Weights of a small GPT-style language model, trained from scratch on English Wikipedia.
Training: a variant of SOAP for these matrices, 142M tokens, 2166 steps.
Each number is 50 + 10 x the weight over the matrix's rms, rounded and kept within 0 to 99. Layers, rows and columns count from 0.

# up: layer 2 MLP up, 384x96, rms 0.318, rows 339-374, columns 0-95
# down: layer 2 MLP down (transposed), 384x96, rms 0.287, rows 339-374, columns 0-95
up339:48 61 45 55 44 51 55 46 51 54 44 70 38 41 64 52 50 47 60 39 50 39 62 49 48 54 58 52 56 51 59 55 56 53 69 50 64 64 46 44 54 36 45 35 43 44 44 44 34 46 44 45 58 68 45 55 58 52 55 49 55 28 42 31 51 38 63 60 53 38 46 48 70 75 58 44 45 63 70 41 43 40 60 38 55 42 55 27 53 56 51 66 42 64 50 44
down339:68 48 48 49 45 52 78 45 49 42 37 31 53 54 51 57 54 68 43 47 56 40 37 39 48 31 64 32 47 51 36 62 52 67 49 49 52 43 66 58 54 47 46 49 44 57 58 46 51 51 58 57 56 68 54 51 27 36 44 66 51 54 44 72 43 59 57 50 52 51 31 69 28 53 43 48 58 42 49 42 33 45 42 43 52 31 55 50 58 53 46 50 42 59 51 36
up340:62 63 42 51 78 50 55 25 62 42 39 51 45 53 46 45 54 40 45 48 69 68 48 51 36 60 24 57 40 36 46 51 42 44 36 36 56 44 45 58 46 40 39 49 66 49 63 50 76 54 63 72 35 41 44 45 46 43 52 52 57 48 61 47 39 35 34 50 38 50 47 59 66 37 48 69 54 40 27 62 64 59 32 66 58 39 30 48 47 39 40 40 51 61 64 48
down340:65 43 51 58 56 56 43 51 25 56 60 43 39 36 49 50 54 43 44 52 48 64 53 48 46 36 35 44 43 53 48 58 50 43 64 42 49 66 45 27 38 55 64 33 50 45 63 36 44 62 52 45 44 57 24 63 66 61 74 66 40 48 51 55 47 52 37 50 47 37 67 47 41 62 51 49 59 48 51 48 48 57 63 60 35 47 46 51 59 58 56 52 65 52 47 42
up341:49 41 52 38 50 51 63 46 48 51 37 43 66 55 55 49 54 56 45 58 53 62 52 54 35 52 39 67 69 45 52 42 50 46 41 33 59 41 42 48 63 32 65 59 57 42 45 66 49 38 54 58 58 57 47 57 52 32 54 55 60 33 62 45 54 54 42 46 54 45 47 69 53 56 42 61 63 52 37 50 41 75 70 56 50 42 47 45 47 30 34 40 53 49 39 44
down341:74 49 50 45 41 32 43 51 59 51 45 44 48 57 40 49 55 51 45 45 36 56 50 57 45 39 72 43 32 59 58 66 68 48 48 48 53 54 53 35 55 58 33 63 48 49 56 56 38 41 44 54 65 54 56 49 43 47 62 50 53 53 48 51 21 46 27 54 46 41 57 41 51 51 52 29 51 63 31 45 45 36 59 40 37 58 50 32 49 40 51 42 48 65 62 53
up342:44 56 46 25 65 44 49 31 58 52 42 58 52 51 52 54 48 51 59 60 48 67 63 45 48 50 45 31 50 61 36 52 50 45 69 53 60 52 26 44 32 51 50 67 45 45 76 36 40 42 59 30 58 53 59 37 49 52 40 52 70 48 51 63 60 46 43 51 45 33 50 38 40 38 58 44 55 73 54 53 49 68 55 52 44 53 36 73 63 48 42 48 74 47 53 47
down342:48 68 54 67 47 60 57 53 60 54 49 34 53 58 52 51 47 52 60 41 53 53 47 56 57 57 43 58 43 49 63 41 65 50 38 59 43 51 52 53 70 58 60 47 47 67 50 64 71 60 44 52 65 47 41 62 45 61 60 46 53 45 46 50 40 53 44 46 61 63 46 56 45 53 43 41 54 52 59 52 54 50 57 47 43 68 47 38 42 55 57 56 44 62 51 48
up343:24 60 42 64 37 52 49 62 43 52 51 49 62 59 50 42 46 60 48 62 46 38 46 40 52 52 59 52 42 64 57 51 55 61 38 72 52 62 56 47 43 50 47 56 45 36 66 41 54 50 43 42 55 48 55 39 47 39 50 38 53 43 47 48 55 69 48 69 46 33 53 44 43 55 47 69 69 37 57 29 50 70 34 57 65 56 56 58 46 48 68 37 63 46 50 63
down343:33 50 49 45 57 52 33 51 45 73 59 69 71 53 55 65 58 57 54 56 65 41 60 58 58 39 41 43 41 53 46 42 51 30 40 45 45 48 57 58 52 56 38 44 42 37 61 64 21 59 51 65 64 51 52 52 51 34 49 56 57 59 65 46 38 51 53 64 57 42 33 56 61 54 63 38 35 54 35 42 54 66 44 43 55 92 53 38 45 50 51 37 65 64 55 45
up344:65 65 58 38 63 69 49 45 57 32 72 45 62 61 63 56 44 52 40 46 48 47 45 42 41 52 49 61 50 49 34 53 44 59 58 44 39 51 42 51 28 55 59 46 47 56 41 58 35 52 58 42 38 40 51 42 58 39 47 37 57 48 51 61 48 35 54 50 74 54 63 58 65 61 54 38 52 43 35 43 45 66 48 42 53 38 40 57 56 45 49 61 53 55 56 46
down344:39 80 56 50 59 53 48 70 62 49 42 33 65 60 33 46 40 41 54 67 49 42 51 61 12 64 57 40 51 55 56 37 44 51 38 53 37 57 47 63 44 77 46 50 63 45 59 37 55 41 59 42 46 36 51 32 39 50 40 57 50 56 51 58 54 53 33 41 46 50 55 48 39 62 42 48 57 72 42 60 55 37 41 52 60 47 60 42 59 37 32 42 69 29 41 45
up345:46 58 44 66 54 55 42 37 42 52 27 48 49 49 40 64 51 48 40 72 47 60 78 47 71 42 67 31 45 37 47 51 52 53 46 54 51 55 56 61 42 57 46 34 56 48 48 54 32 67 54 45 67 49 31 60 41 65 53 55 57 54 46 57 50 50 47 61 50 39 46 64 53 47 45 68 58 33 60 32 61 51 38 44 72 29 41 57 44 52 45 64 51 42 52 50
down345:51 35 53 55 29 43 67 47 51 43 47 69 43 60 66 65 64 52 42 53 58 51 48 69 43 66 53 35 47 43 40 65 45 62 38 66 49 55 41 43 40 47 64 46 54 70 51 53 54 38 56 52 41 40 40 58 36 53 55 40 58 49 58 40 41 39 50 52 34 50 42 43 41 62 44 42 37 64 42 64 51 50 45 34 71 48 59 37 36 31 55 44 41 78 26 41
up346:44 58 48 56 63 44 46 48 57 42 52 48 59 41 66 68 52 50 41 64 43 57 49 58 40 58 24 44 48 59 47 54 65 56 46 50 44 44 58 77 62 44 53 49 54 57 45 54 43 56 56 57 51 44 58 60 38 55 64 51 32 52 55 40 47 61 57 47 52 49 43 39 53 49 45 44 62 50 51 55 69 51 36 46 67 45 67 44 43 53 42 55 58 64 36 44
down346:37 48 50 47 31 45 41 45 68 37 42 56 34 42 43 41 55 57 47 53 57 47 46 52 49 37 55 47 50 60 43 49 39 53 64 41 43 42 42 40 63 47 44 53 31 44 55 43 50 54 57 38 44 54 53 63 36 53 56 48 47 56 56 50 45 66 43 47 59 51 41 55 42 61 75 46 45 47 39 47 38 54 69 70 47 37 50 64 46 56 51 46 40 41 44 38
up347:37 45 46 56 54 62 66 43 44 50 55 49 55 45 54 52 59 51 33 49 52 53 39 54 48 47 41 55 57 65 51 58 41 39 38 35 41 56 47 54 32 49 50 42 61 69 59 45 35 47 66 67 63 54 49 47 55 37 51 59 74 61 48 54 52 39 52 60 44 49 44 35 57 52 36 60 65 45 38 53 38 46 67 76 46 57 42 48 35 49 40 40 53 45 52 51
down347:51 40 82 44 53 50 52 52 40 37 51 51 26 59 53 50 48 44 52 46 56 48 48 47 40 43 45 53 41 48 39 36 49 48 63 44 65 44 51 59 67 45 39 51 42 52 52 34 40 54 54 44 42 47 47 59 35 53 67 61 49 63 40 65 56 54 40 31 55 56 48 58 45 54 61 37 41 55 52 59 57 40 65 41 55 53 58 43 68 30 45 48 45 53 57 55
up348:49 54 54 44 51 41 45 48 42 67 57 36 58 58 56 43 34 49 56 59 38 49 43 47 28 72 43 48 65 61 59 59 57 45 50 48 51 53 36 50 64 66 45 46 29 57 51 65 67 41 62 82 57 60 63 58 34 62 62 56 48 24 48 22 55 59 30 43 59 40 46 35 45 62 56 56 53 51 72 64 67 52 39 85 45 64 44 56 48 40 45 42 38 41 67 58
down348:57 53 61 50 38 38 41 55 30 51 48 41 48 29 61 48 45 55 40 71 64 76 65 52 37 41 72 43 64 49 59 51 26 50 31 42 61 58 41 47 34 63 49 65 52 36 66 55 50 59 46 55 37 46 41 52 55 58 48 46 56 42 51 65 54 33 49 33 49 36 45 44 48 34 45 31 36 57 32 42 59 59 61 43 61 45 53 33 55 58 32 59 64 59 46 36
up349:54 48 63 62 47 66 45 56 45 48 40 55 52 65 46 39 38 47 60 57 44 54 68 43 58 51 74 74 48 59 56 47 49 65 50 57 58 47 45 44 55 47 40 72 53 56 32 59 38 51 35 57 53 45 47 36 63 56 31 46 48 53 42 42 61 64 42 72 41 53 37 33 58 40 50 50 57 43 70 61 45 53 45 49 58 42 32 38 57 39 53 46 41 49 37 63
down349:74 50 41 34 60 52 53 50 49 43 60 31 76 38 76 49 53 60 41 50 70 54 28 47 58 61 50 54 46 38 61 39 50 39 46 45 55 52 61 54 52 59 53 37 43 58 55 46 58 34 43 46 67 45 45 55 35 65 73 51 39 46 68 40 46 42 59 37 61 46 49 39 31 66 42 52 45 49 46 58 48 47 52 47 60 54 68 52 58 62 56 42 38 62 57 42
up350:41 43 58 58 63 39 42 48 44 28 66 41 46 53 53 37 36 43 56 57 36 55 51 47 59 61 47 57 55 59 39 39 47 63 50 67 49 44 36 42 35 64 39 61 37 59 60 59 73 47 42 42 56 53 53 40 61 35 46 58 62 50 44 34 41 54 41 57 43 44 72 41 52 52 47 49 49 51 57 46 48 66 57 45 60 48 53 53 50 56 50 47 61 46 64 53
down350:51 71 44 52 41 65 42 51 59 74 38 62 54 45 44 53 58 55 41 67 61 40 54 56 42 47 51 41 55 41 63 46 47 39 56 35 47 41 48 51 49 53 46 41 43 47 67 69 42 59 34 57 57 56 45 53 41 55 57 49 61 41 74 57 44 53 56 47 58 57 47 30 42 60 57 66 45 59 48 59 47 43 36 55 77 60 59 42 56 37 50 55 63 33 48 34
up351:60 45 57 69 53 51 47 44 31 55 47 68 46 56 52 41 51 48 46 56 44 61 47 69 31 63 60 56 50 58 57 49 38 67 58 37 60 54 34 48 49 42 53 52 51 48 52 36 43 26 66 50 45 33 47 53 50 57 46 39 50 62 38 57 40 59 51 50 42 65 45 55 48 52 41 48 39 64 50 47 50 50 46 66 47 58 54 56 41 55 46 37 43 37 31 48
down351:54 52 66 52 56 66 57 57 67 53 34 50 42 39 59 57 67 45 63 50 56 40 58 19 59 34 41 42 53 59 48 57 32 46 46 34 57 49 56 53 32 57 54 58 56 61 41 41 35 54 60 46 64 48 49 67 69 61 56 65 55 63 57 57 46 50 70 68 38 39 49 64 48 29 35 47 57 56 52 46 55 47 42 58 63 48 55 44 43 45 41 41 35 53 59 43
up352:55 59 42 57 52 51 62 55 78 43 50 53 50 53 57 47 47 39 44 45 44 44 53 50 57 52 45 44 47 39 48 63 47 45 55 52 52 40 60 71 57 41 43 64 40 63 47 39 44 51 43 49 49 46 29 51 42 51 36 53 61 45 67 46 46 55 26 26 51 45 18 44 59 38 42 56 45 53 60 52 60 48 38 48 48 56 59 63 36 54 50 57 40 51 63 51
down352:41 42 43 44 50 46 55 37 32 42 25 51 59 48 38 44 43 62 43 45 44 48 32 61 50 47 57 46 29 53 55 33 49 54 53 35 71 52 64 45 52 33 47 47 51 51 49 37 62 57 63 38 47 66 41 44 31 52 56 50 70 50 49 50 30 47 55 52 42 48 56 59 50 48 41 47 57 58 57 50 50 73 34 49 33 47 55 50 64 52 37 54 49 68 40 52
up353:54 59 55 55 41 61 60 39 59 58 38 57 47 46 33 66 55 50 56 68 62 58 45 45 50 51 48 54 71 31 59 44 57 48 43 46 38 65 41 54 44 37 43 36 46 59 67 51 50 39 40 53 33 41 27 58 64 40 46 53 53 57 38 48 44 51 64 47 63 58 53 40 61 50 52 47 43 50 44 54 35 79 62 51 46 52 59 50 37 31 66 59 42 52 39 48
down353:39 32 62 71 38 50 39 41 52 47 50 49 47 64 76 51 46 49 70 52 46 39 51 50 47 64 47 65 41 45 56 49 49 54 69 57 45 58 50 38 60 56 48 53 56 50 47 46 42 67 63 72 60 62 70 36 50 40 53 39 42 49 54 47 44 48 50 27 45 58 51 62 50 44 60 46 64 43 55 48 63 50 64 54 46 59 31 39 46 61 51 41 48 52 56 51
up354:38 36 60 55 38 61 41 47 37 58 35 62 41 46 61 44 52 46 48 57 34 60 53 32 48 56 50 50 38 63 43 39 56 53 44 60 56 58 36 39 63 59 50 31 55 39 54 43 56 52 45 55 31 24 50 44 34 36 43 40 44 76 39 47 50 59 58 60 66 59 48 35 66 56 53 54 54 66 46 27 52 52 52 50 53 55 54 49 47 24 62 35 45 58 46 71
down354:73 66 60 50 36 59 44 31 57 48 62 24 48 53 50 37 49 39 50 67 65 48 59 68 75 42 52 47 56 48 40 55 58 42 54 36 58 45 39 51 43 49 33 63 74 47 55 68 48 40 40 43 45 22 57 58 53 56 63 49 50 63 40 64 66 50 58 49 42 35 44 58 37 60 58 41 61 36 68 61 54 45 54 41 61 40 78 54 50 44 65 57 43 60 60 55
up355:42 49 48 59 58 35 44 52 61 72 67 62 27 52 54 40 49 37 40 55 42 48 65 52 58 40 52 44 51 52 54 64 35 59 15 52 43 48 32 39 30 46 54 54 30 51 70 50 53 39 44 56 54 62 53 64 28 50 54 59 57 48 33 52 45 65 45 39 44 52 38 70 61 49 48 42 45 29 57 37 50 61 59 46 47 41 59 40 42 51 56 50 51 33 53 42
down355:46 66 53 55 38 40 51 60 54 38 60 73 45 47 51 49 42 66 33 33 53 48 40 63 53 49 58 55 34 70 23 80 39 48 37 63 50 39 47 68 56 55 47 53 51 60 41 66 53 52 44 52 45 53 50 56 48 51 54 47 43 46 45 50 48 62 63 49 53 55 40 45 48 45 15 60 35 55 23 49 57 31 56 42 39 62 44 66 45 49 56 71 59 44 51 45
up356:41 52 43 47 46 44 52 43 63 42 40 47 42 54 51 45 58 43 30 55 37 37 55 60 63 48 54 46 63 50 69 63 40 67 43 51 38 61 32 44 65 46 61 51 48 49 68 33 49 69 61 58 61 55 36 54 69 64 50 20 48 41 62 43 56 43 51 61 55 50 44 43 58 51 34 58 55 62 34 47 48 49 67 77 51 52 59 67 40 46 44 58 35 54 40 45
down356:32 56 47 61 61 51 52 56 53 44 53 54 41 35 49 53 63 75 70 45 40 46 47 59 77 41 44 40 49 37 68 37 42 31 54 48 60 38 46 60 21 38 70 43 59 44 65 57 38 41 40 49 49 37 48 40 36 56 51 63 52 47 43 60 60 41 27 34 41 68 49 35 63 33 35 37 53 42 60 54 46 46 29 45 55 74 52 40 35 72 54 51 60 49 49 41
up357:49 66 53 51 64 39 59 32 45 44 39 53 49 41 51 50 52 54 46 55 46 51 57 43 42 44 57 48 48 52 42 63 45 68 34 49 43 63 55 53 52 46 42 33 56 56 44 51 59 47 47 61 61 39 45 51 41 40 50 52 41 47 36 44 45 52 31 47 34 70 35 38 58 67 47 44 39 37 40 57 48 45 44 36 58 29 47 48 39 53 53 50 62 61 47 36
down357:30 55 49 47 49 52 57 45 58 54 46 71 56 45 46 51 52 56 47 52 71 47 28 53 52 52 56 39 55 59 44 83 35 47 41 57 34 79 40 62 60 64 37 28 71 45 58 58 50 56 21 45 54 27 53 42 34 48 52 49 34 46 57 41 54 41 18 55 52 58 44 56 59 42 23 42 57 42 30 51 43 49 46 49 44 61 51 36 50 64 55 57 44 54 49 44
up358:43 56 45 48 53 47 60 68 30 40 66 39 59 53 53 51 53 45 47 59 44 57 46 50 50 60 52 43 62 57 43 54 62 64 37 55 46 40 47 44 54 52 59 42 53 52 36 49 60 37 60 61 70 57 57 48 40 48 48 54 53 51 51 35 38 53 37 64 40 50 51 47 43 73 47 53 55 35 58 65 52 38 48 42 42 33 58 43 46 55 48 43 38 49 59 40
down358:64 47 51 56 43 65 55 49 52 45 44 52 53 48 42 50 39 53 66 62 57 68 48 39 51 48 53 54 58 37 33 44 44 57 52 42 43 50 59 46 53 49 38 53 30 48 56 58 46 65 24 51 55 30 51 60 38 68 73 48 42 47 47 62 53 50 37 52 42 55 46 63 42 37 36 44 53 67 45 43 38 57 44 41 41 59 44 45 38 50 44 51 32 61 52 46
up359:36 58 46 41 65 58 53 52 49 51 43 46 70 45 55 47 52 48 50 55 59 60 49 41 53 64 58 44 54 41 38 49 53 42 51 49 62 45 43 63 44 32 60 55 32 57 45 33 55 45 67 46 55 53 67 54 45 51 64 56 49 24 59 39 50 36 43 43 41 46 52 56 42 55 44 60 49 45 54 47 47 60 40 53 54 41 44 63 68 42 48 55 63 44 44 44
down359:52 67 40 47 39 40 37 44 35 53 45 40 57 55 56 54 46 44 49 62 53 56 57 29 54 51 31 56 48 39 50 44 45 72 42 37 43 51 36 50 55 32 52 45 38 72 46 48 40 64 61 61 29 58 42 51 49 54 38 47 50 27 49 37 50 44 42 66 60 52 69 53 33 54 35 53 64 69 50 48 56 64 51 40 54 53 55 52 50 46 50 39 49 59 52 62
up360:25 40 62 40 36 42 53 44 45 58 63 42 30 53 63 52 43 72 36 43 31 64 46 56 20 57 56 43 69 45 39 52 59 35 28 59 55 58 35 33 48 61 60 59 33 54 41 62 64 58 56 51 55 61 42 73 75 57 43 49 52 23 58 48 63 47 34 54 46 52 47 54 56 52 54 35 50 39 58 47 40 53 61 45 60 59 47 67 49 25 67 36 52 34 62 53
down360:37 41 45 67 57 66 51 41 54 37 48 62 57 44 48 44 73 45 47 23 51 48 30 79 64 64 63 54 39 67 47 53 40 37 42 56 47 52 61 52 25 58 64 61 60 45 55 51 41 37 39 52 58 35 72 56 28 46 48 51 51 61 38 50 44 65 65 50 47 71 66 52 50 28 61 30 41 41 57 51 64 62 35 44 57 59 51 38 57 34 75 38 42 38 63 38
up361:48 47 30 42 56 50 62 46 53 56 42 59 56 46 47 30 31 54 19 55 53 45 32 37 46 53 39 59 52 49 53 44 52 44 45 42 38 60 41 45 47 34 56 50 46 43 43 52 36 34 37 47 42 35 55 59 64 48 52 42 70 43 49 57 55 34 63 59 46 62 38 51 46 54 58 43 49 67 55 57 54 32 36 62 43 70 38 54 29 48 55 58 58 66 46 44
down361:78 48 35 51 39 54 45 40 44 59 53 58 53 50 73 52 57 28 65 40 44 42 50 46 53 39 67 55 54 42 53 57 64 55 57 57 38 54 52 29 25 55 40 43 36 59 49 49 51 60 49 54 47 54 43 50 34 40 54 51 42 57 56 49 47 50 54 25 39 39 65 58 40 58 72 49 50 38 54 52 42 63 39 37 40 32 62 57 57 59 60 36 55 41 58 56
up362:65 43 42 40 61 46 65 40 37 63 53 49 38 67 48 55 52 40 48 42 40 65 55 66 55 56 49 44 64 42 76 55 40 37 45 71 48 42 58 47 48 52 59 60 41 54 57 30 56 55 47 48 50 61 27 21 42 51 55 52 40 45 64 39 47 41 53 49 32 57 36 40 50 41 42 63 51 45 54 29 57 27 38 51 65 43 65 43 41 47 53 55 46 59 32 45
down362:41 64 38 48 56 45 37 41 52 41 26 52 58 51 49 68 75 33 49 43 50 38 44 54 38 41 48 58 58 48 53 45 69 56 48 44 65 42 52 50 47 39 52 48 45 44 43 55 61 57 38 61 58 46 49 50 59 69 56 47 57 43 53 36 45 55 49 47 56 44 55 53 58 31 43 58 46 59 34 58 62 57 62 48 65 47 60 28 39 78 51 77 50 43 52 61
up363:47 59 57 65 74 47 48 35 48 36 62 43 47 50 50 43 62 44 37 58 69 53 42 54 44 54 45 59 52 49 57 52 43 39 63 34 65 57 54 53 41 51 64 33 27 71 50 64 65 53 57 61 64 61 53 37 73 39 53 51 52 34 67 41 48 39 46 41 62 34 55 59 46 41 49 44 49 67 65 45 39 58 51 67 40 49 53 44 55 48 54 41 41 43 71 49
down363:49 45 49 36 30 59 46 52 50 51 45 51 54 52 39 75 43 61 64 41 43 49 50 51 53 61 40 36 44 38 49 35 48 43 53 64 40 53 46 56 46 55 52 40 42 42 54 24 60 42 38 35 45 42 59 54 35 50 34 44 59 42 40 69 63 60 50 60 40 75 49 51 26 50 38 33 49 37 32 73 50 45 49 60 54 64 51 60 53 55 52 54 44 48 43 46
up364:46 48 47 33 62 50 45 66 58 55 40 56 60 47 46 38 39 53 59 51 41 46 65 30 35 59 54 47 55 51 21 38 40 47 45 48 45 64 47 48 62 24 58 55 44 55 30 37 55 27 63 48 61 37 54 48 50 38 63 52 41 50 61 42 51 37 46 64 43 64 34 36 44 48 51 55 30 50 59 47 59 32 50 55 63 66 46 48 30 40 35 57 69 54 41 36
down364:42 37 58 35 54 44 41 31 69 38 54 54 66 55 63 52 56 38 70 53 34 55 44 44 42 50 49 37 50 40 37 51 57 45 55 35 57 61 62 47 50 41 48 31 54 36 47 58 58 59 56 69 39 53 38 55 49 33 49 31 49 71 55 35 44 40 64 48 63 53 46 71 27 55 42 50 44 42 36 56 66 55 49 57 52 42 50 49 39 46 53 32 46 62 52 47
up365:64 35 64 60 46 53 34 56 35 39 38 49 43 46 57 36 48 56 64 46 54 66 32 62 50 49 42 61 33 44 56 40 63 34 48 37 58 58 42 52 56 52 40 50 46 61 61 76 55 44 55 36 47 44 40 45 49 25 54 55 77 41 39 39 60 49 53 80 53 30 51 55 54 50 52 46 72 58 43 53 52 45 48 40 37 46 47 58 36 61 40 49 58 53 43 46
down365:45 60 72 45 59 45 42 85 70 55 40 60 31 59 52 46 53 48 60 44 32 59 50 48 49 41 55 56 47 43 36 53 70 59 59 58 48 40 43 52 43 46 52 37 56 55 26 37 48 65 46 48 61 49 23 50 64 33 37 46 53 46 67 49 40 55 40 50 41 52 53 47 29 32 41 41 68 36 50 52 63 52 67 82 45 88 52 30 59 53 44 30 30 52 43 61
up366:58 47 51 48 53 38 65 56 37 48 45 39 48 56 65 39 47 40 62 50 43 41 53 56 53 53 43 37 43 60 68 42 45 41 56 56 47 54 27 58 50 37 29 45 48 40 46 52 48 34 47 55 63 50 62 33 63 42 69 71 36 49 54 62 25 42 48 40 44 57 28 61 59 42 63 46 50 54 53 67 57 52 65 44 58 54 62 61 52 42 46 47 58 31 44 39
down366:41 55 67 63 64 58 53 45 61 62 63 52 61 43 61 52 35 48 55 60 60 59 63 24 49 47 64 42 58 76 31 47 45 76 54 55 38 23 50 68 49 48 54 42 60 65 39 45 62 51 31 59 58 52 52 67 33 44 52 40 53 63 58 47 45 40 56 42 33 41 57 54 62 62 48 54 45 62 51 48 50 59 61 82 39 45 43 60 44 66 61 62 62 32 54 47
up367:38 55 41 51 41 45 58 51 54 44 64 49 51 54 45 39 64 53 80 49 49 62 49 60 46 51 67 68 41 35 58 47 38 56 57 55 56 66 53 44 59 43 46 46 57 36 62 53 47 41 49 62 40 36 37 60 44 46 40 46 54 52 48 47 50 38 40 55 47 37 37 62 42 45 52 50 49 72 54 55 73 48 56 47 46 45 42 44 54 58 47 41 62 25 56 45
down367:58 62 31 56 48 35 59 47 47 54 49 44 40 55 40 40 67 61 53 37 56 63 47 62 53 46 45 42 64 51 38 62 46 65 26 73 31 54 67 44 43 54 51 54 55 49 42 36 46 41 51 71 49 57 58 46 68 49 65 48 41 49 47 48 42 67 29 57 35 45 44 62 53 58 50 62 36 37 53 45 50 35 58 36 58 44 50 48 45 50 41 66 43 52 56 56
up368:74 72 48 51 48 59 59 41 44 60 43 51 42 47 52 40 36 57 41 52 33 61 44 35 65 54 42 69 48 38 57 77 46 52 35 38 54 42 41 50 58 56 48 47 42 44 50 59 44 43 51 50 30 45 41 72 43 64 62 38 47 34 49 42 55 66 50 37 58 56 50 63 68 67 60 52 45 39 27 60 52 66 27 38 59 48 53 54 42 34 37 55 53 57 43 59
down368:34 46 41 35 42 43 55 54 26 59 60 54 46 51 50 46 41 38 63 31 42 37 45 44 36 43 48 49 48 44 40 63 59 47 56 59 50 49 40 40 51 47 55 57 60 47 50 58 36 60 60 60 54 54 46 38 69 66 36 33 60 29 54 66 59 64 57 62 44 45 44 45 21 59 40 62 56 51 39 68 36 44 36 51 33 41 45 69 52 59 30 41 60 38 46 53
up369:39 44 54 56 52 48 46 37 48 44 46 27 52 50 60 55 46 44 54 58 37 68 49 42 42 60 54 54 54 47 67 65 39 53 57 56 46 63 33 57 55 34 49 53 55 62 43 36 63 60 57 41 43 46 32 46 58 52 39 45 39 57 41 27 52 58 44 52 26 42 54 56 47 52 37 33 64 42 52 65 35 67 34 47 60 65 58 46 53 67 59 49 56 68 18 56
down369:53 61 47 47 63 53 57 56 32 61 30 53 66 46 47 25 42 61 59 56 42 50 63 78 61 63 41 71 44 44 34 42 48 34 53 38 38 56 43 49 36 47 36 67 51 53 40 65 47 61 53 55 43 48 55 55 50 45 47 46 57 50 55 43 49 53 34 54 58 52 53 50 54 66 43 54 53 55 54 47 58 30 54 58 57 37 59 50 44 52 70 77 64 44 46 44
up370:58 32 65 41 54 41 64 51 52 47 47 44 49 43 58 56 59 47 61 47 35 43 48 31 48 49 63 48 40 70 34 36 56 76 39 66 58 35 51 56 45 44 44 54 55 45 49 79 46 50 50 63 53 48 34 36 61 65 59 48 27 63 39 54 64 53 55 65 59 48 51 50 66 51 48 47 51 35 47 51 50 54 33 51 52 35 54 50 58 77 43 56 43 50 61 55
down370:62 48 51 46 39 51 46 45 47 49 56 47 48 48 67 37 54 54 30 51 45 58 47 69 47 35 46 57 55 48 44 50 42 53 71 58 53 63 47 49 63 54 35 41 47 46 48 35 48 50 64 45 51 56 69 68 30 40 51 42 56 41 57 60 52 62 42 50 58 57 47 59 43 51 60 49 46 28 55 50 55 48 60 45 47 57 72 39 52 35 64 59 56 46 52 33
up371:51 61 50 65 52 55 51 59 57 37 66 54 48 44 51 53 70 46 38 45 50 55 55 59 35 54 36 46 39 52 51 60 51 50 44 47 56 44 54 63 51 65 57 43 56 54 50 36 36 41 54 53 56 45 62 44 31 53 49 66 50 35 42 49 55 37 51 43 62 45 45 64 53 54 58 44 51 55 45 52 47 38 42 46 57 48 54 48 54 40 48 55 55 46 31 43
down371:43 54 63 48 31 41 63 62 47 41 82 32 56 41 45 39 49 57 46 41 53 42 49 56 51 46 52 78 47 55 59 48 50 48 43 52 45 47 53 48 53 71 61 45 52 62 53 37 54 68 49 51 48 64 68 34 48 42 63 61 65 42 48 68 59 47 37 36 55 48 62 56 51 50 43 38 51 43 50 54 67 43 52 55 69 41 55 35 73 47 41 44 53 43 28 64
up372:53 57 53 44 24 54 36 48 43 31 41 55 55 49 58 40 43 53 36 77 40 66 58 85 43 60 52 42 47 46 52 22 43 42 65 39 68 52 40 64 38 45 52 43 72 51 41 53 37 33 60 51 58 27 64 45 55 50 44 50 48 49 59 53 55 43 61 41 46 67 29 42 61 50 48 53 51 55 54 44 51 53 53 42 42 51 48 71 51 43 47 34 47 55 27 47
down372:50 85 55 55 69 51 24 56 55 45 45 52 69 68 47 58 79 61 39 54 52 61 45 51 47 60 58 38 67 59 50 52 52 59 54 56 45 66 50 36 48 56 41 48 39 34 60 54 49 51 49 58 51 69 45 61 58 49 41 64 42 66 58 34 45 44 47 45 64 64 47 57 36 59 56 47 46 55 55 49 62 46 48 42 56 68 59 45 61 40 50 59 45 50 53 49
up373:68 57 50 63 41 46 46 44 52 48 44 44 66 63 29 62 57 31 50 36 52 50 62 32 68 46 55 60 40 27 52 62 56 64 38 57 59 23 42 54 51 41 47 44 36 61 50 47 49 51 53 42 46 23 45 44 54 53 53 36 47 51 49 49 37 49 48 54 55 66 48 42 59 50 48 42 39 51 50 55 44 45 60 50 43 57 45 35 44 45 52 50 47 63 42 61
down373:31 44 57 66 54 51 51 53 42 56 49 61 67 52 76 53 51 40 55 28 59 51 42 62 53 25 57 49 45 50 51 64 42 52 41 46 41 65 53 59 41 59 56 60 49 47 66 57 35 63 58 57 61 56 57 30 65 38 58 53 42 52 48 68 62 42 45 66 39 50 50 58 44 50 54 46 52 56 51 56 50 59 70 41 46 57 46 62 30 47 52 54 60 38 54 53
up374:67 45 61 50 39 48 52 41 41 40 69 61 52 48 56 53 47 55 45 55 50 49 45 36 34 61 48 64 49 53 55 58 40 70 34 54 47 66 54 52 71 64 50 46 59 55 66 67 72 50 37 56 51 28 56 72 33 29 47 66 51 46 43 50 47 53 60 43 43 50 40 19 56 38 56 65 60 52 35 59 54 48 39 50 42 52 63 36 50 47 53 39 56 28 57 46
down374:30 61 69 63 50 41 62 37 31 41 30 52 37 63 61 51 70 65 66 51 38 54 59 47 29 40 42 56 51 56 30 49 51 48 44 41 53 41 37 54 43 52 52 47 39 25 55 39 63 46 55 50 56 57 47 53 51 54 33 41 42 25 48 55 36 54 45 46 47 69 40 39 52 30 32 47 40 33 59 31 56 41 55 45 34 42 54 35 73 60 33 41 59 71 50 31